config.yaml
n_head: 7
n_kv_head: 7
head_dim: 32
d_mlp: 576
init: "normal"
init_std_qkv: 0.0238
init_std_down: 0.0
decay_fraction: 1.0
train_tokens: 338500000
Each number is 128 + 24 x the weight over the matrix's rms, rounded and kept within 0 to 255. Layers, rows and columns count from 0. Numbers have three digits each.

# gate: layer 10 MLP gate, 576x224, rms 0.18, rows 493-575, columns 96-127
# up: layer 10 MLP up, 576x224, rms 0.166, rows 493-575, columns 96-127
# down: layer 10 MLP down (transposed), 576x224, rms 0.162, rows 493-575, columns 96-127
gate493:131130156116146141127102152154140093133107123106132106135107099113138109116130132131119103095143
up493:102166148107144093153141131175112113114126115130119183109137099081199114119123114100161181110156
down493:094145118135115156149168098113168066153149138126167169160122109115158146117154112121155119158055
gate494:123115112108105154108125115189111101120121150124134111165141129106157093148175120128144132112122
up494:116141129136112102086127123134135136139141117115118099156124132149156098132110141161134118131113
down494:165109123135130115148096128147153147140107172092148123150108157148100114123141156132120106123102
gate495:118148135114131104114121152115131109110127135141155166153151067130147124149128138137118081119131
up495:163154156137110109114138105150136137100161141118129117107117098122090115171124106088082149117133
down495:134098116112107132138115074050124144143098101139132153139134124114131153126096124146152142149142
gate496:134130098178154132135133144161110141128155159163105134092066127153169126136152093143092139107102
up496:149108140105099147133106170145083151113116138112146161123198136093107157162101111143114146171110
down496:104131114101160140132071129124090069110120120105129130175110164174131129081145124135149160159135
gate497:139098138148156095088121151143105167100147117162160142090106145105109140122143121174123132093098
up497:096132191147100142152119138176135122126122127128117111104141161180159130143103153135117128140119
down497:143176124125157132123105098125131141093054152117114116112095138134133164132093169087110112101169
gate498:119128126126144151157127138140090131071149088132118111102122102100093137164142116118164164128215
up498:138170170092113150130112111122153133106129134107133121141105117124115125128119104117131161125088
down498:100149095137096109139155113140156178134157143123133127145149162139112141114134139114134121104106
gate499:100156146140126134139136130130137130160197156127164105126162146141139123086155154130125094123077
up499:155129148173146079119123119136127154129128110127104188089158119151138117135110133108121122165129
down499:090110162173148112141137116156176142158116112110161101136135084142133151127112127084122131109112
gate500:153114167090094108099134166165125134127157110147159127166128105121148124140132133081135169118111
up500:152143106121207142119128134117086147130158160119118099180094130137169147132097141101091171102128
down500:153102118076081120105064099117151150129108154110156160167156139145082093157132146136138164115101
gate501:115134176157127130105151148112188162183154175121135124116108134131132161170129101131111085172152
up501:096133146124147132109148085158117153144169151088107110121180127100134126112096118127133107113180
down501:159082124160141160110097088104143116139069132150090106139150150137136119134112088172125116107119
gate502:126144134068147093117156143114120178127115065152107111160131137201129162092128193130098141111107
up502:137138136124175118143149130166125101126068121113119139147186171147073181136127141118092115142148
down502:108131170126171117154155149104159133117104089154123120145202139130114130074140130098079140099149
gate503:121140154104097151140133145174121161122133158120105158135123116141151090088136151137131110112141
up503:102104141157156090165135119151168104141162134124147106083122147133097113169134116141086125081120
down503:098125158112146147105137115144120107122121124112162126111139106136105108127116131131129182140065
gate504:146155154131138124120120143139115149120166161155097128162096130137115105110126106131111092151125
up504:121105082141113112117124158118151159148159158118112107111125162149156094139159122144136095141129
down504:153137102138172093115130112131105106141131180172094146145101149132169091116123115125134102118102
gate505:155099177134141110140124130093132156080119104125133164162138110158111136101144140112152122108142
up505:106146119101160136134100145092158122174139128104151117155173140131147097125117161082178107132152
down505:164117127129110169150072136122118165179124144161148131109178155169134097132127114138168095097150
gate506:146131144107101113152159168109131107120153142141137094080125121105138140106148151156058169111127
up506:114112095132127168135135139081120150106168124150132158163110145149104158160176159138120114172144
down506:119093129174099130172144123101174120154176110130132132095143166105096148121135180111096134168118
gate507:134125117108119147145094156116115150153140148113136105118130139157107145157107119162119133139152
up507:121137113140104139103168107126126124104126119141158126128099105135124098088130148081110114131121
down507:147113092112129108139171128124167102137157136120153172135123131122152140116114141079127101095127
gate508:135018090131131136121095152118098162098147136158097134103097138132111120110145158150112110149138
up508:133089123121145123116120153128088112118111181173119167130116108161152135124156134141100161143132
down508:114159114102134146189104150159149131145083120107116171132115136137136111119127094139148093130127
gate509:138124116083119150100104123104116145071153130165125098106168105109104145095100150147116100139125
up509:126137093140106121118186089138122106177092163125122153100084156184144132140160105107114118132166
down509:110099109106116108112165097144091105112121092116157106127117152126135125134164133165113151125124
gate510:135139131137162110123120092148137146103103100148136113136113114101114126131186125144091127107101
up510:163154135101148094107156084176178105144127123119087198132130132143153138127113162133080117154160
down510:114152176130104120134115109135145105160120141061135128125127119104169129139178130135107110102119
gate511:093104149129144144139143136135122093089159163127081114104143164108127150104080142134086116144117
up511:130087163108130128127118139168147160161132128142108136141123103111146142132165165161157119094120
down511:128114125087109160129087109123110132135135094150144068137151120159122119129148164150084126156080
gate512:092126165093149126145122107095130180115121160115127120156117100106132133148163120127139111110157
up512:139116130094130164098128095136107152116126133113108107098131108127127133108144085093148165174109
down512:142141141143138142134110094117110084103086117136139092156142103122126162133097103154146157129108
gate513:104068144102075121112154153078095160082100125123126106150158108163112124122137136121144134132106
up513:122134193153172130126104119146151115129124104076120094150166111177164107080070125124159115120114
down513:104126120134144133106148132132123192102185135091089108091155086101095098122123087132124073156128
gate514:143140152164124144111158142128164132091093124101140152102134110149110142120132126157147101118095
up514:130105125140086166131119098113146141136151121102142122122110115147159110123115150125120109112080
down514:109149115143127125127184147104117161110146168140149119148102153139071146088185130132131130161141
gate515:146171163117132056148147120132070165107117129120167146117139119130083154102137153103143150096146
up515:123114134152161113132138150173120135125104112136112100140136130156112086131100115141151113126129
down515:122163092106116135123138110122149115115109111132117173094128125113130140102172118137127100125145
gate516:155141147130116111112157126136145113118150152101146199098146108128130129058143110134136089164117
up516:141129151156121156151152112121092127132095103130132111107156122120160180126121132135104093143114
down516:123118152112116093125137095081112116148131125129104131106124147108125167125140115120134116156152
gate517:138155148068148096111150117113162136136112193142114134112104128128114141124132127071087144129147
up517:140132148098101106132103130121108127149135088122120092074098140107125164103161150077116120148139
down517:144104131128139168116106145126075115139132143159159122115124135150114122116134119167120139125157
gate518:114112133125097125129152140184095089141138167112104138143183131131122082061132149124110110128162
up518:139155134127107129117106091154191107161121141105134189138086094117110133127126116136126095132114
down518:121143179171149146128086170138138132108134147115118151176135118112139163114110151129099127128130
gate519:099164098122136124139107138104101152161185130088153091130146080168123109103115139129112139100121
up519:132124109074167137163101119153151105122151112169135190133143128132126150155117098141109166125148
down519:126103138116115140131037150113126148178113132106114101057128117131146129185108157142155111140179
gate520:121111140114144128092114137123120122085137160073116138132068120134135110127110138124173131069137
up520:182102127125090144106149118115071148113141144142139193126147144125115126128112151123091138147130
down520:115137165158143142098109129105103118116116137097167132143101134126128088142119140175151108166136
gate521:134116106164170172115066127122096179134140143157195086099162117159142138130134127139127169122150
up521:132148088086167091100127112131111128157154147133132164110140160168097118126102157129120170177145
down521:135100185153148088135146109096129178096172136205121122102172096128115133179115109103116111159101
gate522:167107119140093120161133180158106123069146105124106162110139138148109129113151117135132076134143
up522:154103084164164111165133096125161120149109117114105129094115127129144167125154097101110112133131
down522:109088132127140196104112124146123157131137133152150123110111121119114183139142154111150124164079
gate523:134116159141121114133142101149098120126137142125153128158103112172111146126162130142140132124092
up523:176131096091109094122178153111157123112123114134113136124149109118117111171133116124140123129121
down523:142110084123107133125166160103131170119117123106078123129139129135136143140135150097136109089110
gate524:114103122105122095120118111132136115094118146145117162131126107132140130118091115149125088097135
up524:131122158078154159159149163133139104124163126167120104109160121098174148117093142122138130135096
down524:129139120143121107154103107134127159157140121115100132133093113112112171120152148117119096108121
gate525:099121166100121140110191121143152158141148100120102092152122098170094137121134119139103114137113
up525:136153129113125134126128110132143093116158117106165137117125085182163129101121113168141112093098
down525:149155109131144153142119133114097140162093113065162136088102140145106144129122140134116136124102
gate526:107132123144106146132134125138103124125124111118170103142120129121136164127072150141104123146179
up526:167142163116081116124094112141157165128121118134146165168137135099099105114139153107126130149090
down526:095150107116134103154106125126149197127103137160088134118103120117147114114180099147139098157143
gate527:121115096114127127172096123114104157146115171162144124113110108148143142151140146127115121170133
up527:090136095135135107085114133123075117156106094109134090119112106100124127132101148109061145108146
down527:165133113144120085122112157153159132145122107114066105073135120135204137167151157140123112149110
gate528:121136125114129140083136114121113150122111166122093172151132136121138132102136124128121108129163
up528:138155115176131138132123150149145116099145122143103099125128134141170118109078138087092125118136
down528:113163116084112099097153118118144145158112124175103157115129150140151138141127146133118105140097
gate529:145157145107177146127110134075102166114163148122151090157147138174138106121135145153147156093131
up529:140143101123169106143175121131130136134148127116074156109114137123097163147165126152115171137152
down529:134174099115122134126111160133087129180133147095136138109115130169109138185110101138104112143119
gate530:123127126141145115123137151153072145118119155135142139110106115137142116087096122125104121115101
up530:142142152149115163101138138108149140127166095128117124161131132163104106106146111142148152126111
down530:144186161128084153090148177109138102096130140118138109127140103163118084147126142123104134139130
gate531:153128125118137146157098132089151119127104115110093152124145122163156130155126123146138179150110
up531:130089114141155143122140135132127142127161110140164101115128134102128127108130151155131126113106
down531:118098149123163072125147125114143128120147130123160106148102113097106096126127160163118118103179
gate532:115130127105122115119141124120121147130117138110139112121132127145132120117121134130115143144128
up532:111113121148133132117119132138140135095138150156131138127121143117133123124140112147130113111112
down532:132127119120131157123133126121131123119137153131141128130116129124123145127135124105109136139124
gate533:161150137153175148156107140153112145146102159153102122163053106157097186150114135122109091125164
up533:181109152106094141146112133087132140124110131160132140100114120135101108103083122167145136106161
down533:142094149134118141156152133146145148119131186122135146164098125158120185120129145096106111141142
gate534:142096202150144152141136111156133112119144155113158130110182074159145154125127129143146163165099
up534:138105126163129098148142113124148121101135212178082126144141133124153165129161125114141156113142
down534:120129157108088154154128134179109093139107144113077126117095095113177078102149137150115140109131
gate535:162158175115145156132112127161138151125119144111145093161121140145143124135083160140126129134118
up535:136183135168200127112151119103145132114145145153115158134119118124147128145105135149124128126089
down535:143146172116169152158142134121114116108147102112152131165090125095142136146102139131191128118131
gate536:144132144149134084104106126108124149137091166102100162077126106108098102170160141176154134115130
up536:128102128106107157134148118103146164159109121140113096148118146131115138134102103113149128104101
down536:154113114130132118103131140121115116182133120152139130123135123126155089173135175130124132118135
gate537:114092146114136155152096145097089117146141104123136124150160137122143158136140128149101124124146
up537:148133092138109093096126144133119124116176125099134116127103150095151096137116139133167124115106
down537:131112171120142141138121148111117142165092130099103128136177108157107182151140154117123130125106
gate538:123119113152146158129131154137177121134124129126120122101121107147120122200163069148144104079059
up538:122136096134123109108151159141131112128106106135132121100106125096206096129167107168126174104171
down538:118060142148061134122155108115172140169122187139153150103118103150079112152159054111141136148135
gate539:132192168123145164119115130117140129123133148143116138093112110161127119120124162105161116131169
up539:129109130129150093112134154170159130122151128114118150118070098165130094121126158128101159124109
down539:129152140167117124143146085139140154102119100126118143118097154177151126111132107139134127144111
gate540:142118152104128137112132089166118125121125136148103139128127101132097098145124146107113124135103
up540:141135102098130139125161150137131131076143136134153133154154127125132118139172126155153146116117
down540:124144083130129104118166112119106134153129156147104138166099140142134096139126147161134158143165
gate541:126174131127144105110151111137129120114129110169138095170119139122139136154133139123077123129152
up541:141117152129117196157144132125127118131137155138141080135128134141113123081084155109085142152115
down541:140075156138123166097129125144131109140080113139119129071094132104100131100153127172157136155103
gate542:141132109084138130078142127118125137135104126171149105102114135118128134094098109137114133108137
up542:103132121153167124129119107136086111136115126114119143117124128167154140170113157148129131111148
down542:163163140119123094102147122147110142145132135118114130170164125127153164091141131134140153125099
gate543:144131143116134161121138117163163127152157130140108125129180131148119085134108150128118103148129
up543:118159093132125137134118113102133130143137131104175127096130124149127147126146129158141161123132
down543:156141134189086106172127105091115083141103141139078130143078111111130143142098128126157142100140
gate544:144124105149161138155171115120110133125151109134144146103112147087201100115103145152095140126144
up544:103128146161115098135124115141119109161141093154075119158139122156124116138137118164097138106126
down544:150158130118090128101181135156113087130184125112072124115197160117107109156121110165065121087075
gate545:147147120118139110190087110072056139171160124092151111099141153107125121145143106152149139108143
up545:100116116141116104107137123150113138102097121141129128154144135142111124140138110121118156159131
down545:141074158134126087102174154125175102114126126125130150177150153122128119180139107086146086146086
gate546:144110083112105164107135182157151130102090125165136145131088119101124161109160117120114145152133
up546:159158159150140126158165101127153114096126158163150116123115174179126130187132183172152121091146
down546:125142106109109167138172122131133186137137152150137122115130100088126131106151116109113132177156
gate547:153103138123111135114174116136116143140095129072134099150087114118118126078082116143155082120138
up547:086108107135114115082118121116125146116146068146163161095113163156153113156146141121107123137119
down547:092108138172080098121148133112129129126119155166145120113129117161117161158140094084136130117096
gate548:129133119078129128118130134133125161066122146130105149107112138140149165152105103159104128143131
up548:097113081119176131141133110096152146140146132151187093129104132111167169107083159087150133094100
down548:115149133159119140103150101137140107145156116149145143138092108131129140120115121104119108129138
gate549:125091161130145085156116134163103165129148108112144124120094096162109157141107122111087123156152
up549:133164090149108161079130141137143101112151136160147080101124133171161092143151118147137100155134
down549:152080084149126108126106109183135136133114104136130115109162105138135148165120121117112094144119
gate550:137117171126129132118121123136123144121145133124141129114093139102105150144123146118116131170135
up550:125148145103134142102118089117097151117144119123136129126090135138139116138156138138104158154131
down550:071170138100142137155126131137138098122103125179121125143137122104128151084148116102147161112133
gate551:107134162161107102103092132152122140151120152111113161075175075153121080125111155096169127167115
up551:122106075090097144137138107107071162172132171172106116126175072117099139120105124105172076123122
down551:131115158102129147146073073112102118170143120103162114130141098135197120058077115125211147112140
gate552:124113139125140130111102105110112177143096185132176110102129059115163138141125143157105109111151
up552:132134125126134160122107136104140119125153092160146105146124091145172141113092116152136141164095
down552:137137131111129084163124134163128078097096098127137130099132078169151150186108100142124110131105
gate553:089118118104154161149114104146124085158159138109091166133123138145121114174189146137104151102116
up553:126162112136130135107160103113172133152148168081139164161107145135147125117149134140095065135140
down553:154108114134111153121071106083127124114122168164179153155107120135138106141119144137162102123162
gate554:118100149152094107087179171089156142128147131110183114123113066113110114095130076147147131150062
up554:165141136142157142083204158120072127143117126161142150169142142117118132112081127137129133144138
down554:086137142141110134095111112160088139170132117136105081133121161124134101187158126157109103130102
gate555:140146122119132157109111106152172114142189118103118144106088168161139144182101091106090150110165
up555:093144119111097113129141138107094124183093153157099152150115086086061109108184132171128128150158
down555:142158093131124134098141140132145110116166126160094117149162136124102112101169121072095117110148
gate556:137129070112142153145145138177139145121126124107144114103142069173091071148130069126123096053116
up556:099128178098140179159119158086152128132140156133138078109135130143114143139091118141128103125113
down556:112139148126097152133117098122127144129146137115108095130119152130122116147146109085108087123143
gate557:140158157095118128136143117146150107119090136132142121100139140144119106157161132118129094124120
up557:118142141114136133106124098094129158093140149135127129095147183093120139122144124174109092118150
down557:138142136124146102158136061136154107127132121111138124103097117155141118124179135140117143112115
gate558:111090135122139126164126152097143137107126107178147166105128122101138136119109101136126100142130
up558:138148137146124145130151122177156120152138124129154113130144146132114140118146146133116093135116
down558:091102177114105111116130107163128153155114142156146113088157120099184158162153140134130106149105
gate559:126131129115137125135122102147144107152143171135166152112134159155125138170096154156090113107126
up559:128115112102153128133124147112109139150154154133148118137113118154162121146106154125129120144116
down559:108148150154116118119118122091106137151142148107150166109144149124121093121143148147167152150173
gate560:150151103158140105128089129102130142096136105148141169118166106156157135147163124135113107114215
up560:136148148149123154108147124117131127195048153191117107121143129143128127125129177170081130089146
down560:145129069099127112130153142093126121082121165147131112122079141174148139107075125130102088131143
gate561:141133103124129144134122160151162169096136126098154179125093170128111144165134177145120129145172
up561:145146171118141108139084142097152132125134157155144114098111141181168100082106178167117090089101
down561:195083111108107085109126113101143108117135140154146156109098137149165164147094124141131127143102
gate562:108134127132120115173131156112140159152128149145125130108111112151133108159109152138136132110102
up562:135078146147098137132158112132135132141119179160123104113125158120091108145170159125121121109131
down562:133101146168136131140134108123177120120137148131102121110117149123112126115098112175116100125118
gate563:120104143126107132129140093158100083122123146128126151108174100147154125081117113098125159104136
up563:091110151122162116099161136113110103104141120152099141153143119110153146130121151147124123155123
down563:115115129119142074097164082145128120119129136155127155173143066167073111115079155069147129158090
gate564:109064108087144097107147116145144125116202118129127092138130172123119129102112157092084129112158
up564:104127167178095136117113120118111114080125195147125128100148122135140134108149141123169131103152
down564:135113110154094133094079102130162156088144149165127118111153147196111123140097150121125106124136
gate565:136109129174064105143142082137142115137150127099107117138107114118148124104140129135111097138120
up565:139141133114101155132135160098124102182094154134113124140158140150106149146128143123139141128124
down565:149142128116096103146105129135120148118151096118133101132095135108155109108154102106106095151141
gate566:121158147151110137124193177114155137107146143120151118118124145128098142149111109159133104144124
up566:098142139153115135114128090101129093106093147123139159123104100153162131099156135114145130145112
down566:119088101154133117106124109106182086072119143133102128115116155148161121121123127117110156104117
gate567:157102160094137195146170113131139133118143141137101114135121120148130137173142124117106078165140
up567:119108140144082103099131118127183123096130097097118100178101100114138100149118155162144110177096
down567:136125135114130150111099159172142098113150097119077100176099125106112134155145097169122130138085
gate568:107109132106164174117159138131143125088117156148140129135116122159134127124146131116176143062157
up568:168091133130144161156107137127171125128193136098124093174093129125140083115125116164106112091060
down568:148124136129098163093143135107086161157144153108101093130116103139102091139180144133150154204097
gate569:199124148145088139154133132115121146133169138128122087136116096108053117108124117141140141117137
up569:144165181132162158132135112120155115103135151068091140188147122082159155103137145148131149153087
down569:104111116159085153127120147133122180117168170098108203093111129120091127109147121130125118106183
gate570:136093147132163098140129140191151105116130143120138120161116143102108141140117112110120125123118
up570:118095145150136126082153084181133115151148124094112136114093184139128101092126104100129155139109
down570:144093139095137110128107075113139139158106164102114085136103129080110141117099103117148157130100
gate571:142126080156162119106131106133159153131138130104141126141136126185106088096159129175145148110160
up571:135135149125126134162126099148149164128155164134141118140093099128169108117158148115160114085118
down571:156107085087176128062100133153150115151117082114082127131145114123109114120087178106098127109105
gate572:130124096132120133163098171094097144145144153120122031094143108113094123141096143133159161188101
up572:118105105156149089105111109127165133119134134174183086160085110125086131092162140135098138093095
down572:117186081148138070110075120143106133088080126084126126175152181141130158170089096168103125143136
gate573:131120138098171160066112135119124170157123153164139140150132116163089100085137126176111117125115
up573:151073130164157125119088151151152126114130117133130121167080142131137138114183173138201122134175
down573:123076105130155099147128119123146143122138123147107112117130128121115159137164133122099140146108
gate574:140066113080164099147128124112139103166139102126138086111151180142126183146131143123139055212115
up574:115084115111141139163152095143075155081110138148125115099120155159142166109147167147121094141095
down574:142073118135076132188126090102065100129119126110134119129148120135106147131163118143152171137116
gate575:141113150128119116117133083137076108103144135111159119119138140141124113117118148150142111073108
up575:076127123138155126052168064123107124140143129149122120104116168146098130140169155116106133153128
down575:120110171158179119110174119115115091102117115171170143130153150141080170148148096153148140145123